Weights of a small transformer language model: 6.3M parameters, tied embeddings.
Each number is 500 + 50 x the weight over its row's rms, rounded and kept within 0 to 999. Layers, rows and columns count from 0. Numbers have three digits each. The size before them is the row's rms in percent of the matrix's.

# up: layer 6 MLP up, 512x192, rms 0.186, rows 248-272, columns 160-191
# down: layer 6 MLP down (transposed), 512x192, rms 0.105, rows 248-271, columns 160-191
# gate: layer 6 MLP gate, 512x192, rms 0.177, rows 249-272, columns 160-191
up248 101:507397532552465567524461485457447519471523513494606499534571596501560494503579536504365439560493
down248 100:467549509516597470464425480575438521477467518460351517523402513457562457522454521458499568515503
gate249 101:402568511491458599467597488491403540437459525536436424442511475491448484499470501530526520627465
up249 106:504527521498541503504504516527549583468556464479597448514460447408511493592551489402574487528426
down249 102:469555479474467455504505502386458513560440480565432536411535592499637476494485535511483567514469
gate250 100:611501504409451481436527515500575511464525489478588503552408549521497511472560537460493525602517
up250 099:509425604582575521452470587471394562538515502450483513477550472478600541548580409504446458552479
down250 100:525409543420484592528499551510574501565563488505564608536449560471432527487583496492469494491431
gate251 104:571476423487584470479556518355582540460445585501511498478487541516469400502481460539479541488434
up251 107:557433519534465485426523507463487449468494545419434428572525477602568519463497374519495566574549
down251 111:433469446495526457467485456446512586412470497508472459408515586485473499602500501471419452478556
gate252 098:501493463433485440500477578441484521491429556438413478479542551484473389452462392536513591437439
up252 098:534580515429498461440513510613561461529535478452450461474482481484534507573521466578536472467578
down252 095:543444429576495555466546481497496576617493469453561529562524522501593546588459519570556424522509
gate253 099:467606585466515549457551487453483552517416480535539571438528526447601543553548431532484476555507
up253 098:486513450438498507512523579477583437504589555515518602507507528531526403515504554460552531458527
down253 099:464511503551434580480448539555589466517479546532428477588403487489566550513497576517511432425447
gate254 103:485489502559412470514583453484374496471498433455531467567493443607504437569505502499442545522468
up254 094:449480465591452460485487530579512513507496565466375500497498486432595493523583497401486441510551
down254 103:432479452524484490504417590446467472549544500548458493488464438504601450540461536418508477474443
gate255 091:468487469543525576486531534432458500535472445496504522475518464490507446465490495530533551483451
up255 095:566504545541515535537507535538601446436493532548540453476539543526580470592531535521544521538538
down255 099:543584536474436463588549445500555555484472538554467453466536535436587468519468468468526557563558
gate256 104:486592461469602452473544353411461422583510478570466561424491489472549578436471462521483432510565
up256 097:438493499541465583496498466513438451531513545538552494445467377518485413488434440384519577525511
down256 097:527404446488487552465434588560512452496463506509529549548442476524489497509576555551419552442458
gate257 108:482408394484522531524461543518525537529527554545534528497523502424481505442481477521522460482470
up257 101:534500536510561453549475409537576434411432529459463412502431541440572534508481468494476474490454
down257 106:461613489492418470448494519505532470480431537530448506567520573410431439542532550538479421322550
gate258 098:469468466558550468540487475485431499530410518499523529544510485516466529542581465449448502475525
up258 097:527521545457510440474543487475401465479434548503537416469555482409493459566504453485534468531392
down258 100:511451485564391541517553449506430527592420522474528517522529417474541551382523462602458568421489
gate259 094:487607524519361497539564485405552493518416623495471534417541449509443505391605484527389466511484
up259 098:439554471505494512427472470459524484469575506497510504531446445485475538504554428497419542459526
down259 102:586484539478487417447621470462503467549510486574465511555522525531452424562434446463527530460468
gate260 092:526460537477614549455449525462418512455513449430497481499502520465483518574528510442501553500476
up260 089:492428528447450497500541451478472533479469450472516485441512581493379610530517420590464534516566
down260 094:432371447552578469418485498515514428526511485485529460507522533485582440554540536440566502515431
gate261 097:564410449554479590516418516472446590422442493499585477424453532555547504482575509483466515521529
up261 092:489373543561582494558497489481582566562550523543518462484542474511490563467517514550479557428493
down261 095:524543555549527530485557576480543505519492586564481514552525558508479450509510512475429533559503
gate262 106:469564493469460511509530531489454527551456553631568545485483476536443457572501544500470496524456
up262 102:511540484549503536448478480459553519545456501486482475521566582436473531393399417530469525475532
down262 103:501536458506488503551519500470474523477461498450566536539515504507471483425338577555512528543531
gate263 093:494481475514497507560554469459495527503580537453490512511548523414485466496515473527555592451530
up263 091:596462520539480543493524592462594471492528549492429454519462510542485545517498488438450486472497
down263 092:595432448441454494433510460479490453523444499516423536514458424528538535476552536495487418451445
gate264 101:516495439544478423429481442539379512388452564467440470440534525493487545539534529585470468546441
up264 109:440543489432470656558606500458488416484484522558620545546448501570496457540511502436470461495415
down264 100:521471585507553365447479448453612520486556432419503447530476480534517498406538397494478471465628
gate265 108:413497529445479510466374506533422450534477615548543465530532527533457491508587525464549490426495
up265 105:479508538600508483538488544429563532510511512515534451487466450537488449487456454492600557477442
down265 105:481512449400520494458421467485463456565501463533491519414472624599452570409434478504455515551533
gate266 086:469416567429514483488545539516510505475510457501473509537487412419533561504523553561528438582420
up266 091:504419479577566417517516415487548514504519538576386444501516499588532559495454595470404532418561
down266 084:505442558486421604483541451490466517567474473554484542553516496533540539472494497502513485641493
gate267 097:422512475520492490527478466466434471572594489434514459494514493391413499447532463518515655537471
up267 104:566557567593506505521540439507573509443480489456490442504563395474475551576485502517588439583489
down267 101:530582526583510442476533466495491553506507477553484510645530534446497516533446467489392528433434
gate268 091:463478469398504498497529489545521444480508530552603513529460386488545412549467574506530593547542
up268 101:511483424597500485445501644519559568580553548552463524537549411506475568673458526477484558476500
down268 093:539514507451455568571551400523556501386415446550436490546511502463510504495468550598487335576435
gate269 102:499561498610494528585477491401466496478607582475666468526524523493488475557507574402514448447614
up269 101:471494554618462549523497497499523481522486403508492478531551450554553458534532495497501445580496
down269 107:507567518541496551414536478522516516600523478565552563443475487525450513588477482505524482463498
gate270 099:552608545488467574483442575534547547489506511573507506416393500527466424504426446490485466484519
up270 102:480457513517518475579553439486473589602507544524501576556515541508624518525580476482474544495543
down270 102:457497594491534516481462521452516451468521530494594403492436521547472537528447426536512514506404
gate271 094:438430521452524559548601535604502412445533528472525526530491548436546495515525608412447489537534
up271 099:468557593537426566540599511417523520468554481560315412499506483515530417575469571513468459517580
down271 096:453422562448504485471477498472506414522457532431514420575520507424436566506632413484551462411525
gate272 102:543485496485578468443490441534464457557492614596539439505546447407505478416445538518376472523489
up272 105:462507434597494510497526472473466517467594523432444506488477467547466513532554488456479601398344